Each number is 200 + 40 x the weight over its row's rms, rounded and kept within 0 to 999. Layers, rows and columns count from 0. The size before them is the row's rms in percent of the matrix's.

# layer 9 attention query, 320x320, rms 0.053, rows 26-43,90-107,154-171,218-235,281-299, columns 128-191
097,224,251,168,233,167,138,218,158,305,164,178,158,221,195,165,135,233,162,215,170,230,185,175,186,198,143,238,272,230,195,196,181,202,198,209,263,146,181,272,225,224,204,226,272,179,228,231,205,159,175,124,91,225,192,192,142,194,174,236,137,177,200,258,177
095,251,138,225,101,191,200,154,193,110,223,186,201,153,217,190,277,161,219,172,217,140,211,227,213,218,248,180,178,144,205,202,154,222,215,209,102,274,207,136,213,153,202,160,145,166,177,173,221,242,179,267,326,192,209,244,207,226,208,183,288,207,225,187,214
081,137,215,178,304,218,272,151,212,217,152,154,207,251,216,216,145,213,248,225,216,217,188,226,130,238,227,180,146,227,238,207,267,170,239,235,199,148,190,214,197,168,224,146,184,193,236,210,166,139,239,136,175,155,248,137,204,207,205,233,139,175,192,163,224
098,171,202,158,231,159,192,215,206,291,118,184,262,213,199,170,137,198,201,159,198,254,205,232,207,162,163,226,156,221,196,223,236,110,173,190,219,150,165,232,188,227,248,231,276,198,171,236,206,196,200,133,139,200,210,170,185,161,173,248,119,162,231,202,182
092,201,230,166,246,234,198,225,202,282,191,209,212,251,251,248,130,285,168,203,194,236,193,273,79,161,185,231,176,194,210,170,229,152,267,210,274,127,202,230,166,230,192,184,276,239,192,249,220,158,229,189,164,187,186,240,162,155,209,235,150,171,232,215,152
084,195,163,207,200,273,184,273,195,194,155,232,180,152,146,193,229,166,230,180,155,196,218,182,163,251,188,134,233,162,183,211,254,235,176,160,97,217,164,250,198,246,255,283,225,162,230,193,236,238,174,149,164,145,201,169,148,237,184,170,191,225,170,187,185
104,163,279,163,224,280,241,143,221,188,199,176,179,266,251,249,168,204,219,214,235,194,218,224,106,238,234,181,210,165,234,180,224,232,256,231,247,144,209,163,221,150,172,121,240,269,230,233,194,160,258,223,230,137,248,183,225,204,196,246,153,177,257,191,156
099,278,188,187,248,182,218,211,191,216,209,213,166,184,256,208,147,243,157,193,150,200,208,192,179,179,276,228,178,193,207,160,215,201,220,299,222,210,239,240,156,145,218,199,164,255,183,253,192,146,271,167,183,261,135,201,203,122,136,226,155,239,270,209,168
091,192,205,222,187,187,206,303,141,125,174,173,181,232,273,195,263,189,154,206,250,179,220,126,204,199,172,204,231,266,178,165,199,163,211,140,183,211,269,227,189,219,177,190,186,204,200,234,184,193,133,142,134,193,179,194,246,190,259,155,206,226,206,157,211
094,161,263,226,262,267,262,220,236,194,227,178,196,130,169,201,154,256,231,192,124,162,169,211,186,205,210,115,199,174,233,164,214,173,184,292,147,217,135,240,197,303,187,226,214,205,185,226,167,215,253,142,195,252,236,202,178,181,157,219,167,134,181,176,223
099,131,166,183,222,182,266,207,186,150,154,255,190,183,239,184,251,164,244,180,250,171,217,101,238,214,257,101,220,180,179,260,164,235,233,195,229,241,226,197,192,177,183,223,201,222,281,186,198,239,212,191,219,240,271,218,186,201,236,203,148,229,266,222,215
090,218,248,172,155,159,172,186,183,213,209,188,228,191,157,263,217,204,167,150,186,198,180,147,232,211,184,132,206,186,229,202,272,186,137,196,175,155,269,206,225,257,246,180,139,195,148,234,160,163,192,226,129,159,188,156,242,138,171,255,233,210,247,205,201
094,184,208,174,260,193,206,238,169,202,188,221,203,211,226,229,214,239,234,145,257,232,198,165,150,138,166,213,227,202,228,140,235,193,240,185,281,258,167,257,219,239,227,162,202,291,259,246,206,190,138,284,162,212,142,180,244,111,192,196,189,140,236,255,190
091,210,199,218,232,208,231,263,264,150,226,204,237,158,192,222,192,182,236,237,212,173,145,174,310,260,201,200,284,186,204,251,173,268,185,326,141,176,215,216,195,219,169,214,157,179,279,198,143,191,168,208,194,166,273,314,140,162,177,185,188,195,212,246,197
095,124,212,142,204,198,162,208,200,156,160,215,115,220,153,182,212,208,291,147,179,172,205,165,278,151,168,207,163,239,231,251,270,180,191,189,126,179,282,178,164,231,243,211,190,140,203,185,162,173,236,276,207,151,231,113,203,218,235,141,279,147,169,250,220
092,220,250,156,208,192,254,271,212,204,266,147,279,235,173,146,170,154,282,224,178,219,265,210,212,274,158,230,215,202,110,244,233,242,263,213,263,160,201,231,234,198,232,242,227,136,178,256,215,237,212,195,264,194,178,224,201,243,167,145,243,252,182,209,171
094,254,176,209,242,251,230,210,259,204,190,221,164,258,227,179,228,142,189,211,220,171,229,172,256,237,241,223,220,235,146,241,225,218,174,181,198,197,173,73,233,151,179,165,182,207,160,183,268,110,174,200,256,187,131,233,196,195,296,206,186,194,186,177,149
089,237,207,223,232,214,216,184,276,241,177,201,170,122,125,195,209,120,179,189,167,195,203,165,222,200,206,222,236,186,213,170,191,197,209,215,200,162,163,248,161,250,146,276,187,200,166,139,192,189,150,110,186,158,238,236,154,161,193,180,246,202,197,172,234
089,220,186,148,216,271,228,203,243,220,217,221,211,248,170,143,168,183,168,265,151,265,224,253,200,232,146,158,223,244,203,189,243,134,243,174,214,209,198,254,233,283,256,234,264,241,164,170,194,153,207,230,173,216,200,211,185,219,197,186,147,258,242,132,252
088,188,212,229,165,148,257,259,170,165,233,194,138,190,209,242,203,197,223,142,262,226,239,175,227,164,275,302,158,163,203,250,113,242,153,235,196,254,196,188,213,138,157,216,96,208,243,216,138,197,219,147,230,188,180,165,152,184,160,154,186,131,155,248,150
084,176,222,225,234,198,202,191,230,256,177,147,246,186,196,141,158,290,227,185,125,181,214,216,160,191,236,190,203,256,164,179,196,186,304,177,219,147,134,237,143,195,195,187,271,236,122,211,234,235,254,217,235,188,206,193,210,173,275,136,173,289,234,195,110
102,151,167,195,222,223,197,209,220,245,235,165,251,200,134,203,189,206,238,196,201,206,196,290,244,203,152,141,200,238,180,166,273,138,150,144,246,181,208,235,251,205,273,140,305,174,199,187,222,247,123,264,176,136,231,183,230,210,282,181,244,245,213,168,238
095,174,165,169,274,219,161,177,249,273,152,178,281,217,114,203,191,186,199,221,194,210,171,254,207,221,141,135,247,249,140,226,258,152,256,181,253,115,215,214,182,252,238,177,293,227,172,202,205,197,188,219,202,175,271,238,194,184,287,151,220,261,228,209,225
092,261,202,203,244,182,265,194,185,133,176,222,143,237,199,99,254,190,182,205,171,222,194,210,187,300,209,187,256,209,113,275,190,229,214,166,148,235,236,179,151,196,203,213,145,170,238,185,155,272,200,118,213,224,163,192,132,265,221,224,239,273,179,258,245
129,124,260,192,244,267,213,123,226,164,218,185,170,239,186,120,207,175,242,233,212,165,248,196,192,258,232,105,213,248,203,226,193,220,267,197,182,166,217,163,234,173,240,128,221,207,200,187,209,231,183,269,256,168,231,213,216,246,259,195,225,256,192,196,180
097,234,134,217,247,189,214,224,185,284,137,192,223,193,199,192,211,229,222,117,116,194,189,175,169,168,213,201,212,177,209,244,188,223,196,221,181,201,242,244,188,209,172,254,203,256,131,181,180,190,252,172,223,220,136,224,192,165,185,224,160,202,276,210,118
111,182,207,234,168,175,179,239,193,82,254,176,133,221,205,162,258,183,247,268,257,137,261,174,213,195,184,209,163,291,154,204,254,208,247,147,192,243,179,180,121,224,241,149,158,177,186,164,210,219,171,222,88,158,248,178,191,263,240,143,238,192,212,237,236
096,239,211,211,230,199,175,171,254,206,239,225,173,139,128,194,243,209,212,233,98,212,210,205,224,269,193,203,206,188,199,218,173,218,188,267,212,149,202,211,193,235,209,259,206,168,146,205,114,155,215,186,172,214,182,247,93,201,202,207,218,204,206,157,152
093,256,212,174,236,185,204,141,226,137,209,132,188,156,209,140,180,244,249,168,210,220,223,193,196,145,253,136,166,171,164,202,213,230,127,158,148,260,207,187,208,149,195,185,146,93,217,188,168,207,185,127,193,169,195,254,230,180,225,157,186,236,185,156,165
090,207,192,195,178,169,224,165,219,162,192,231,211,272,234,194,252,219,168,234,194,199,249,300,134,228,230,189,188,173,169,171,288,180,168,149,141,224,180,178,221,233,195,198,160,231,152,212,250,212,208,194,135,134,240,124,267,200,244,209,156,218,131,188,244
099,192,197,232,204,212,170,209,248,256,216,172,234,170,245,203,129,257,239,244,205,231,124,183,234,161,248,186,234,163,296,196,232,237,178,188,231,145,216,167,168,226,192,276,234,143,236,157,140,127,248,236,177,203,200,272,129,159,207,254,173,164,193,275,151
093,219,183,246,221,218,205,224,215,192,278,178,192,249,184,190,161,157,183,219,206,158,121,195,248,228,214,187,282,203,109,201,198,222,217,223,176,176,167,229,259,216,139,185,181,192,238,148,278,246,175,143,205,151,237,285,231,224,196,200,216,230,191,261,236
091,124,215,163,123,211,170,163,152,144,248,278,187,136,215,111,196,231,251,229,202,160,221,237,227,130,179,173,180,184,177,196,165,115,198,147,134,234,223,200,175,106,201,177,179,183,257,185,195,200,245,196,171,172,183,150,215,238,249,149,160,106,175,198,227
094,137,230,230,218,274,231,238,184,147,185,205,224,226,138,169,158,121,191,235,233,223,229,199,211,250,184,185,188,230,171,216,198,164,297,242,224,156,189,208,263,182,217,196,205,185,142,170,178,242,210,217,136,214,212,270,244,257,258,167,233,314,250,208,190
092,220,155,190,280,220,185,267,245,166,251,236,237,242,178,245,205,195,143,177,157,187,227,189,164,162,159,272,220,214,259,206,247,199,235,200,219,187,187,245,173,151,260,275,226,256,189,121,250,142,148,277,158,196,213,202,234,220,226,224,158,158,269,250,218
099,209,167,218,256,172,213,244,141,287,245,200,258,222,213,239,204,142,191,232,232,199,125,234,195,225,237,206,209,192,113,254,198,130,224,202,109,213,192,176,213,206,157,259,106,183,219,163,208,256,204,166,191,212,191,216,235,240,193,279,201,168,186,240,289
092,237,244,234,219,269,198,199,186,210,209,175,237,290,180,196,118,157,161,222,188,260,221,222,171,214,132,224,241,221,176,228,219,174,258,196,201,184,168,196,179,167,182,249,289,136,207,258,170,130,195,157,129,215,241,169,211,227,224,219,185,202,134,227,244
095,136,184,256,163,146,247,193,166,154,189,148,161,164,234,229,233,241,249,107,195,152,219,185,164,169,202,252,152,117,233,216,138,235,205,245,162,260,206,226,252,189,203,172,202,240,205,149,200,238,252,215,299,223,166,163,242,184,188,179,167,176,229,133,215
092,158,221,210,264,263,247,167,231,228,151,185,242,239,184,235,129,248,188,212,223,186,191,169,119,172,231,228,147,225,196,203,262,124,200,229,252,180,167,168,160,151,147,173,193,188,225,216,221,155,243,194,149,161,232,194,248,187,233,235,186,216,142,213,203
105,154,237,195,279,272,195,197,232,268,243,203,249,209,149,143,176,213,212,215,149,180,205,267,230,184,174,121,202,195,177,164,234,164,170,146,169,182,197,192,191,150,241,221,224,181,145,186,219,196,92,217,134,155,232,188,118,221,218,216,163,205,253,194,243
095,141,209,168,250,262,151,198,250,293,151,201,241,228,195,243,179,232,202,226,200,221,147,277,147,203,132,176,216,232,203,168,269,161,269,162,235,164,225,243,178,202,205,229,280,156,204,215,213,113,164,191,145,99,243,242,195,196,202,198,211,228,218,188,213
093,241,194,219,147,156,250,267,201,228,228,144,251,192,165,222,157,217,160,129,182,255,254,174,249,213,219,242,298,173,169,222,160,184,213,192,159,251,181,226,175,188,143,279,186,141,170,204,196,298,221,125,275,234,145,199,184,226,194,226,168,258,132,159,187
124,100,235,163,261,293,213,198,178,209,146,200,174,243,198,218,172,234,234,231,245,223,162,258,113,234,206,152,207,224,202,217,264,225,267,197,235,204,247,143,222,149,227,169,231,157,262,221,222,164,180,211,201,108,251,199,222,252,195,170,157,199,196,269,202
088,260,186,182,211,208,196,134,217,324,130,239,230,232,223,166,178,227,137,210,177,259,170,179,100,230,223,198,179,211,138,222,244,203,195,173,180,161,279,192,167,244,174,231,244,282,229,205,174,172,234,62,128,230,180,252,170,142,109,200,200,176,235,254,166
091,193,209,260,188,148,132,297,194,173,199,179,146,252,204,295,288,144,143,185,256,200,205,100,209,203,164,228,282,259,220,236,262,194,279,198,238,233,207,226,137,208,213,202,215,134,162,197,269,185,163,164,167,185,220,176,278,195,288,166,255,256,176,177,175
092,188,185,235,225,180,224,207,195,281,217,188,252,125,194,239,179,204,158,191,202,269,146,199,141,204,241,190,198,235,208,185,164,183,215,218,208,174,137,242,183,257,171,269,137,132,215,260,140,192,195,98,198,190,237,207,189,207,100,138,193,137,211,201,221
102,198,152,187,181,161,261,185,189,156,168,219,236,185,179,203,257,108,262,142,267,171,207,78,252,201,212,101,252,222,178,205,167,204,173,242,137,216,194,239,204,171,222,209,240,183,199,162,250,166,190,242,224,238,288,163,232,211,210,201,225,214,193,118,198
094,255,246,155,163,205,212,206,202,212,206,238,174,210,234,236,256,151,240,181,187,269,209,136,244,246,129,161,209,228,208,210,235,143,193,233,237,212,245,241,254,227,207,182,156,189,146,260,168,207,133,205,159,172,215,173,243,122,200,174,223,189,164,200,212
093,210,139,275,279,295,237,245,203,204,152,260,198,202,216,203,198,245,232,159,195,173,169,188,274,237,191,155,231,210,231,151,186,179,176,233,238,257,189,142,179,202,196,165,177,234,183,181,213,160,165,182,155,203,186,202,158,130,214,194,253,221,194,214,197
090,233,240,187,265,198,221,229,210,141,251,154,159,222,182,149,256,205,198,143,219,217,185,179,266,181,159,149,255,209,222,226,156,230,211,252,241,199,174,184,149,239,222,220,185,216,252,191,192,168,201,211,219,282,220,264,203,123,174,202,184,199,166,209,200
089,192,221,198,188,152,197,213,203,152,199,269,177,232,177,168,163,171,278,168,225,165,197,256,272,126,219,176,150,206,233,175,251,172,203,187,143,157,243,225,197,189,244,222,198,164,216,159,134,149,215,251,196,156,247,185,228,258,224,99,248,160,181,229,237
087,235,252,218,145,205,223,212,170,202,221,129,203,271,204,193,154,175,271,241,165,123,291,243,199,216,154,305,231,188,150,188,232,201,283,235,176,128,215,202,246,253,219,232,205,186,184,250,178,225,142,300,212,238,257,238,203,284,143,158,149,176,189,152,131
092,203,179,150,237,223,207,256,246,122,229,244,158,198,167,150,203,204,210,200,221,126,236,226,205,212,195,228,167,155,228,135,184,189,184,222,215,195,210,125,265,152,251,186,135,217,161,182,232,112,209,224,198,255,208,163,218,205,218,191,231,227,203,181,160
090,276,171,200,287,214,191,155,226,272,176,185,166,147,136,183,258,144,148,132,187,195,230,109,253,180,195,268,189,187,201,222,153,116,195,182,226,163,188,181,141,247,207,196,156,258,190,172,236,129,168,141,160,236,181,241,233,123,188,236,166,190,242,186,230
084,212,236,197,195,249,153,187,179,263,178,253,153,274,195,195,183,232,178,246,209,191,221,193,107,164,145,274,217,252,143,244,174,187,238,245,229,141,211,217,168,221,257,222,251,230,235,197,190,230,279,190,148,216,265,162,198,238,148,142,112,169,214,199,205
087,218,177,259,168,122,172,225,208,156,187,204,196,159,156,164,212,180,193,205,205,219,230,223,234,205,223,210,188,171,242,179,170,224,142,204,166,344,236,164,220,201,186,141,244,135,217,232,263,250,115,210,249,258,165,254,171,160,211,242,249,221,255,205,217
087,201,236,242,228,287,252,237,169,176,171,208,250,301,226,257,232,239,243,276,196,152,210,246,223,219,206,261,147,191,209,211,232,173,266,188,195,134,118,213,185,198,266,129,242,248,221,192,147,179,159,260,179,151,255,194,192,199,212,175,147,218,226,148,253
098,194,134,128,196,216,218,242,164,286,212,192,267,236,249,226,202,248,223,196,157,145,169,223,176,142,162,257,67,226,160,189,266,114,235,145,188,175,140,305,212,192,283,241,232,193,171,222,180,237,235,233,188,178,252,144,236,202,166,198,137,185,194,217,209
104,259,246,218,236,278,198,183,200,208,174,200,200,250,242,263,170,270,195,217,179,192,221,283,104,185,168,282,174,210,178,149,210,182,247,205,243,123,125,230,189,214,205,143,252,260,202,221,166,220,282,220,186,159,239,222,204,175,229,181,149,212,208,175,171
092,192,177,160,219,257,160,221,159,263,170,185,223,190,201,206,206,177,207,203,226,239,203,214,132,211,152,199,223,217,267,227,213,211,198,181,217,208,151,252,186,158,194,235,238,208,204,161,261,231,213,274,232,162,260,160,173,229,171,208,197,249,148,124,169
101,216,240,164,201,265,196,203,186,150,200,238,190,290,228,200,192,240,214,207,198,165,210,256,110,217,207,213,207,210,221,162,189,215,265,200,215,125,164,168,225,210,222,114,250,263,225,183,172,203,244,241,220,139,242,222,215,220,182,188,168,200,246,206,171
101,291,216,220,163,215,178,247,231,234,208,172,269,199,200,165,138,230,127,211,166,240,239,220,198,147,241,251,227,180,180,200,171,193,174,205,180,158,202,202,177,259,256,251,137,239,169,282,180,110,268,159,153,287,138,157,206,126,157,177,131,192,253,189,142
089,164,241,277,248,201,196,241,154,167,212,158,105,171,220,196,187,213,195,128,217,139,193,194,257,180,141,249,220,265,173,216,235,231,231,197,152,169,191,167,102,134,139,193,204,180,198,187,176,187,149,208,153,115,205,223,214,188,300,193,178,220,210,225,206
102,184,204,113,165,160,292,305,141,198,160,241,214,166,201,213,190,230,200,233,164,159,128,238,225,181,182,176,213,211,184,208,190,197,176,210,207,201,174,192,174,196,221,208,209,140,185,228,230,200,175,146,209,211,273,205,291,200,145,187,170,216,142,239,272
100,172,118,161,173,197,215,241,142,169,178,225,223,177,260,195,245,145,255,243,178,150,183,168,225,245,202,200,188,146,224,223,223,203,251,261,205,173,212,253,178,166,211,166,250,196,296,233,144,229,229,235,207,153,213,209,161,242,213,229,190,209,174,170,272
102,224,299,223,210,107,179,175,155,253,207,191,201,182,66,221,204,228,212,180,159,171,172,168,207,190,150,245,202,170,223,242,227,254,156,156,206,135,233,234,225,232,236,212,226,258,141,167,164,301,170,200,162,183,176,203,190,184,144,238,199,137,245,201,205
101,184,277,234,258,257,171,177,109,100,225,166,179,231,252,197,237,228,214,101,219,157,235,212,186,172,218,197,214,184,236,178,187,166,176,191,234,228,252,221,192,158,201,140,245,229,159,204,185,155,126,179,214,211,172,210,232,128,142,237,196,157,249,182,212
096,206,171,228,281,244,213,213,218,86,190,224,174,228,240,152,238,174,233,229,206,189,221,200,261,263,241,200,243,208,166,207,137,249,183,307,241,237,212,180,261,184,249,154,119,130,246,205,167,229,171,205,257,149,236,292,142,203,220,138,197,181,151,232,195
094,226,257,175,162,253,229,175,184,208,164,144,189,232,196,261,227,233,266,164,197,164,163,153,275,139,157,223,157,179,272,191,267,234,156,253,147,211,243,168,128,179,193,227,273,191,134,165,221,171,189,223,222,191,211,148,226,182,164,151,249,138,164,225,171
096,218,253,174,212,242,202,326,194,171,216,164,222,205,214,206,218,180,268,209,135,227,275,200,220,208,276,224,190,241,193,225,286,228,195,228,201,203,225,224,232,229,248,266,219,140,171,164,236,236,173,153,197,188,250,231,202,204,231,125,230,226,203,203,216
102,171,159,126,237,143,263,251,134,194,239,118,188,208,179,235,174,184,256,202,227,133,151,249,220,219,195,215,216,166,173,195,170,201,202,118,146,225,134,145,195,239,151,186,144,177,187,195,191,139,156,193,252,215,246,177,186,240,226,226,120,212,168,134,162
100,190,197,218,255,170,237,209,258,150,132,199,193,243,177,191,201,171,93,174,206,216,215,116,184,183,166,222,245,149,204,239,186,194,213,219,181,166,171,243,94,224,157,228,193,227,185,167,194,195,169,172,145,198,263,230,229,163,170,195,168,194,238,214,251
087,195,188,143,178,146,237,211,233,183,168,159,253,139,172,221,263,238,197,119,194,193,207,240,251,207,182,148,152,189,135,124,180,212,202,150,169,232,261,209,269,227,121,134,164,243,259,174,243,261,205,284,227,179,178,190,255,255,225,134,206,194,145,186,186
088,295,262,271,230,268,157,226,198,221,238,259,204,238,174,155,190,228,158,247,188,185,229,198,179,198,122,206,216,215,199,284,249,193,195,203,229,160,173,250,100,225,265,203,229,208,239,235,163,141,152,164,136,228,254,201,192,205,142,168,158,194,217,182,226
096,182,183,181,159,163,227,188,180,196,171,151,191,157,193,174,239,228,201,191,159,176,198,201,188,250,251,241,209,155,227,182,126,228,189,166,174,259,241,155,258,169,182,199,162,180,209,198,264,276,215,257,327,192,120,197,230,210,252,186,300,196,177,203,200
089,171,181,193,227,210,246,211,204,173,171,172,213,265,211,193,143,208,217,211,218,214,221,188,84,217,210,196,190,252,219,215,221,164,271,208,226,142,187,216,220,171,225,140,244,188,241,203,217,177,242,195,160,198,258,168,242,194,160,228,163,241,214,151,241
093,207,181,212,224,205,202,237,175,241,173,174,235,204,245,157,178,201,159,224,226,195,205,208,239,228,173,177,166,174,193,203,233,130,166,162,170,171,216,237,177,204,304,211,271,232,193,259,164,216,182,156,183,183,238,173,209,188,222,216,84,215,185,203,231
093,191,219,165,200,246,141,241,210,221,186,170,187,277,269,223,170,223,184,193,232,244,204,214,108,201,190,254,166,199,214,189,228,195,264,209,232,130,171,201,177,214,199,154,271,243,203,240,240,189,247,187,143,204,208,201,256,157,187,228,206,221,241,170,211
087,254,211,185,207,205,147,186,227,254,180,180,254,186,181,220,176,216,185,201,167,270,205,168,155,239,167,240,239,209,152,222,223,118,244,182,120,125,172,208,258,217,200,236,230,142,187,182,181,255,175,128,256,173,215,174,148,242,182,209,171,261,98,185,169
099,177,247,184,244,259,194,168,191,173,186,185,205,282,217,237,188,197,228,223,227,194,210,201,113,252,229,196,185,216,211,200,229,195,295,221,211,211,193,153,210,189,197,141,220,200,251,204,209,120,279,233,233,100,207,220,212,189,164,201,131,185,212,259,167
098,308,221,138,156,179,190,210,243,287,218,202,223,237,205,180,190,197,134,173,177,267,209,173,164,160,247,220,230,221,189,213,197,173,218,268,200,146,174,191,201,240,205,248,188,255,165,264,172,144,261,162,188,282,115,181,206,134,150,171,171,230,277,180,186
084,216,218,283,257,115,142,279,230,152,189,168,165,216,244,156,176,214,192,221,192,127,226,149,108,249,167,273,145,241,235,170,257,194,295,215,215,194,220,219,159,210,229,172,208,180,153,234,257,155,131,214,131,169,247,212,271,186,260,167,259,214,221,147,168
095,149,184,129,197,196,211,225,203,164,215,191,231,226,206,237,164,187,177,209,240,188,164,179,219,150,212,131,251,179,224,198,203,207,168,191,227,132,147,179,142,177,159,225,153,153,221,194,193,195,182,192,204,268,290,201,300,194,119,162,163,194,152,206,243
107,166,141,206,201,211,190,210,188,160,170,262,130,201,221,220,203,161,236,280,252,198,186,115,253,264,214,137,192,190,204,240,204,226,280,223,201,213,228,182,171,243,215,192,201,222,290,223,181,226,165,252,197,230,254,222,189,223,224,254,218,250,212,210,245
105,266,294,188,252,181,145,213,227,192,204,143,188,196,174,251,209,259,159,115,149,152,163,159,178,238,152,213,182,176,235,193,209,216,188,168,176,173,248,250,196,279,281,154,220,262,163,265,155,224,208,147,151,166,169,165,250,164,144,227,206,187,263,188,273
091,226,264,180,216,229,146,206,198,142,186,206,188,165,253,224,197,208,255,159,185,211,217,238,155,212,186,164,171,180,217,207,220,205,163,205,252,184,212,216,168,198,159,147,189,249,193,233,206,112,125,290,154,183,136,228,143,135,160,208,236,174,318,188,215
088,208,198,196,256,216,252,198,202,157,165,142,208,226,241,166,217,217,165,182,203,209,217,197,280,245,164,230,225,125,204,226,132,154,157,271,204,158,208,162,173,201,249,155,167,208,278,229,189,169,223,183,198,291,155,244,175,134,249,185,180,169,184,221,180
092,166,211,217,141,212,207,184,196,180,169,181,117,190,170,217,147,235,290,105,202,170,237,180,261,160,200,161,165,223,241,251,246,179,181,149,130,146,228,237,147,182,146,233,192,159,173,168,134,196,203,196,181,176,252,126,220,192,192,158,257,177,187,275,231
098,207,230,206,183,210,229,196,157,188,205,140,251,231,219,176,253,186,279,187,164,268,246,182,214,213,257,236,247,187,130,200,216,201,189,253,187,147,162,198,246,181,237,233,228,179,199,235,267,268,159,273,219,189,201,223,158,207,174,127,235,207,162,213,199
098,202,185,175,226,166,273,208,199,183,192,189,183,238,212,160,201,167,240,238,187,161,236,212,277,222,135,225,239,216,185,167,230,211,211,114,166,197,181,220,235,221,207,218,173,207,155,208,217,134,181,191,248,208,196,163,204,225,276,240,110,274,236,181,146
098,265,188,171,253,194,291,128,258,204,205,160,179,172,132,183,242,142,165,126,188,184,176,170,194,164,183,248,214,146,219,171,140,204,243,159,225,157,171,200,157,221,175,262,173,172,211,145,190,187,174,132,183,184,265,180,154,197,234,166,207,177,205,226,234
# layer 9 attention key, 64x320, rms 0.0473, rows 25-42, columns 128-191
078,184,207,201,223,199,155,207,235,156,225,217,195,229,175,226,223,189,147,210,296,174,245,213,195,204,139,215,215,210,176,160,215,187,211,199,134,158,253,172,249,236,190,171,174,199,164,197,208,221,160,144,229,206,111,209,216,272,238,159,183,230,189,228,191
065,175,202,262,216,202,153,169,236,206,241,187,189,208,229,245,150,187,224,201,200,246,203,231,162,197,215,156,279,221,191,276,257,208,219,196,170,201,170,146,163,185,190,192,170,179,212,172,165,199,192,174,230,154,218,164,219,244,222,220,196,205,153,280,170
061,245,162,191,180,163,160,220,128,263,119,253,211,166,149,179,262,245,143,172,129,186,258,223,231,131,185,238,170,162,216,167,163,214,134,183,287,215,254,259,210,227,171,252,213,198,209,235,225,176,205,167,144,243,145,229,188,183,232,198,194,215,187,179,214
069,223,198,233,220,164,167,165,227,201,235,153,200,171,195,155,234,149,259,173,214,195,208,151,211,235,165,83,158,166,179,209,237,230,267,276,201,217,181,148,176,207,147,161,181,178,216,162,164,186,184,192,153,227,245,205,217,252,222,193,299,157,200,178,233
070,128,196,188,228,189,235,183,233,166,262,219,189,222,184,256,194,173,197,242,175,249,160,152,223,242,226,191,260,232,235,122,182,188,279,193,186,146,216,240,197,194,252,180,225,172,179,228,164,213,260,237,219,144,180,206,279,213,138,241,247,183,238,228,198
075,164,196,188,127,213,237,198,174,254,251,230,148,217,187,200,193,198,226,161,174,220,215,251,283,232,159,228,261,198,212,235,230,193,181,186,197,209,175,273,202,209,213,228,178,167,269,250,156,236,162,223,314,197,221,192,144,173,199,251,233,257,176,216,183
069,193,199,205,156,184,217,157,206,244,278,214,246,201,193,222,76,225,160,198,192,241,91,156,164,144,255,194,145,215,175,175,159,146,155,203,209,155,180,189,222,238,204,223,162,240,146,160,228,178,272,137,170,213,241,228,199,221,152,200,130,171,244,169,149
067,218,206,201,208,249,171,217,218,153,228,171,231,236,166,209,190,179,216,249,252,151,171,177,257,208,178,140,240,192,220,200,224,214,239,268,231,185,167,179,176,218,290,180,181,138,174,139,173,239,183,228,250,122,239,204,186,228,198,167,184,207,162,135,255
096,211,249,174,205,182,206,201,223,202,178,201,233,139,187,166,221,222,210,186,186,206,178,240,207,171,182,232,207,189,259,200,193,215,222,174,214,119,132,204,174,185,217,198,185,197,158,180,148,154,226,210,253,250,161,200,180,197,213,214,216,182,214,261,122
101,220,212,202,166,235,244,234,167,156,229,216,255,209,248,215,215,186,192,225,204,190,256,150,235,217,205,227,210,235,195,200,246,302,203,203,236,148,145,237,187,218,232,237,207,202,143,165,206,272,184,205,273,156,220,175,205,248,191,189,232,168,199,212,128
096,137,221,203,216,238,158,189,163,232,249,194,255,208,231,254,140,147,108,213,200,151,231,149,183,244,149,223,155,219,140,159,221,131,179,149,214,240,234,207,205,278,143,189,192,251,240,212,154,170,137,167,186,177,184,211,181,201,142,169,144,251,219,196,245
099,141,213,148,210,244,216,164,183,187,232,246,160,148,233,205,217,186,214,293,273,162,224,159,208,188,190,153,225,177,200,183,170,182,228,194,210,191,191,198,172,219,202,96,232,248,168,210,243,265,129,245,107,245,184,157,208,200,257,258,233,207,193,239,171
108,257,221,224,195,128,190,173,135,242,108,214,173,144,128,187,218,201,215,212,177,181,170,223,161,183,167,247,103,219,222,111,174,162,172,266,195,183,244,187,223,160,234,184,218,180,226,203,272,254,235,195,177,100,217,212,194,124,204,210,152,200,226,184,241
097,142,220,200,275,204,210,159,208,206,180,203,223,98,248,213,177,143,207,159,143,163,303,220,168,217,248,210,187,186,199,182,185,215,148,182,228,155,183,242,175,181,216,193,206,193,229,244,200,146,247,260,193,259,144,203,216,181,196,239,230,141,263,230,114
108,188,252,196,189,195,198,177,237,191,211,202,199,212,193,167,177,207,220,199,208,239,194,161,188,185,173,172,166,161,212,261,182,182,225,258,179,200,187,226,142,272,143,185,121,221,235,159,188,223,230,150,171,177,215,254,184,179,235,181,185,174,202,139,169
141,140,225,200,195,218,150,156,224,195,224,186,115,115,121,174,164,243,249,123,220,182,221,190,245,137,228,148,185,183,249,289,181,214,165,197,119,132,250,157,180,165,176,253,150,169,167,189,173,171,244,202,240,143,180,145,185,212,173,186,194,136,148,221,244
112,273,175,270,187,231,177,179,176,223,175,188,235,304,202,177,218,220,217,213,213,252,220,210,169,240,142,198,271,169,153,235,204,155,242,195,234,203,136,174,200,236,253,249,210,196,251,166,193,191,156,215,207,268,219,179,185,153,189,220,227,254,174,189,202
111,237,225,204,193,245,152,191,240,251,115,266,228,200,165,212,255,212,175,187,219,200,237,193,219,190,269,238,127,248,187,235,230,227,225,191,216,205,182,224,257,148,180,232,315,233,97,170,227,120,166,185,234,239,224,157,218,238,218,194,162,242,218,230,172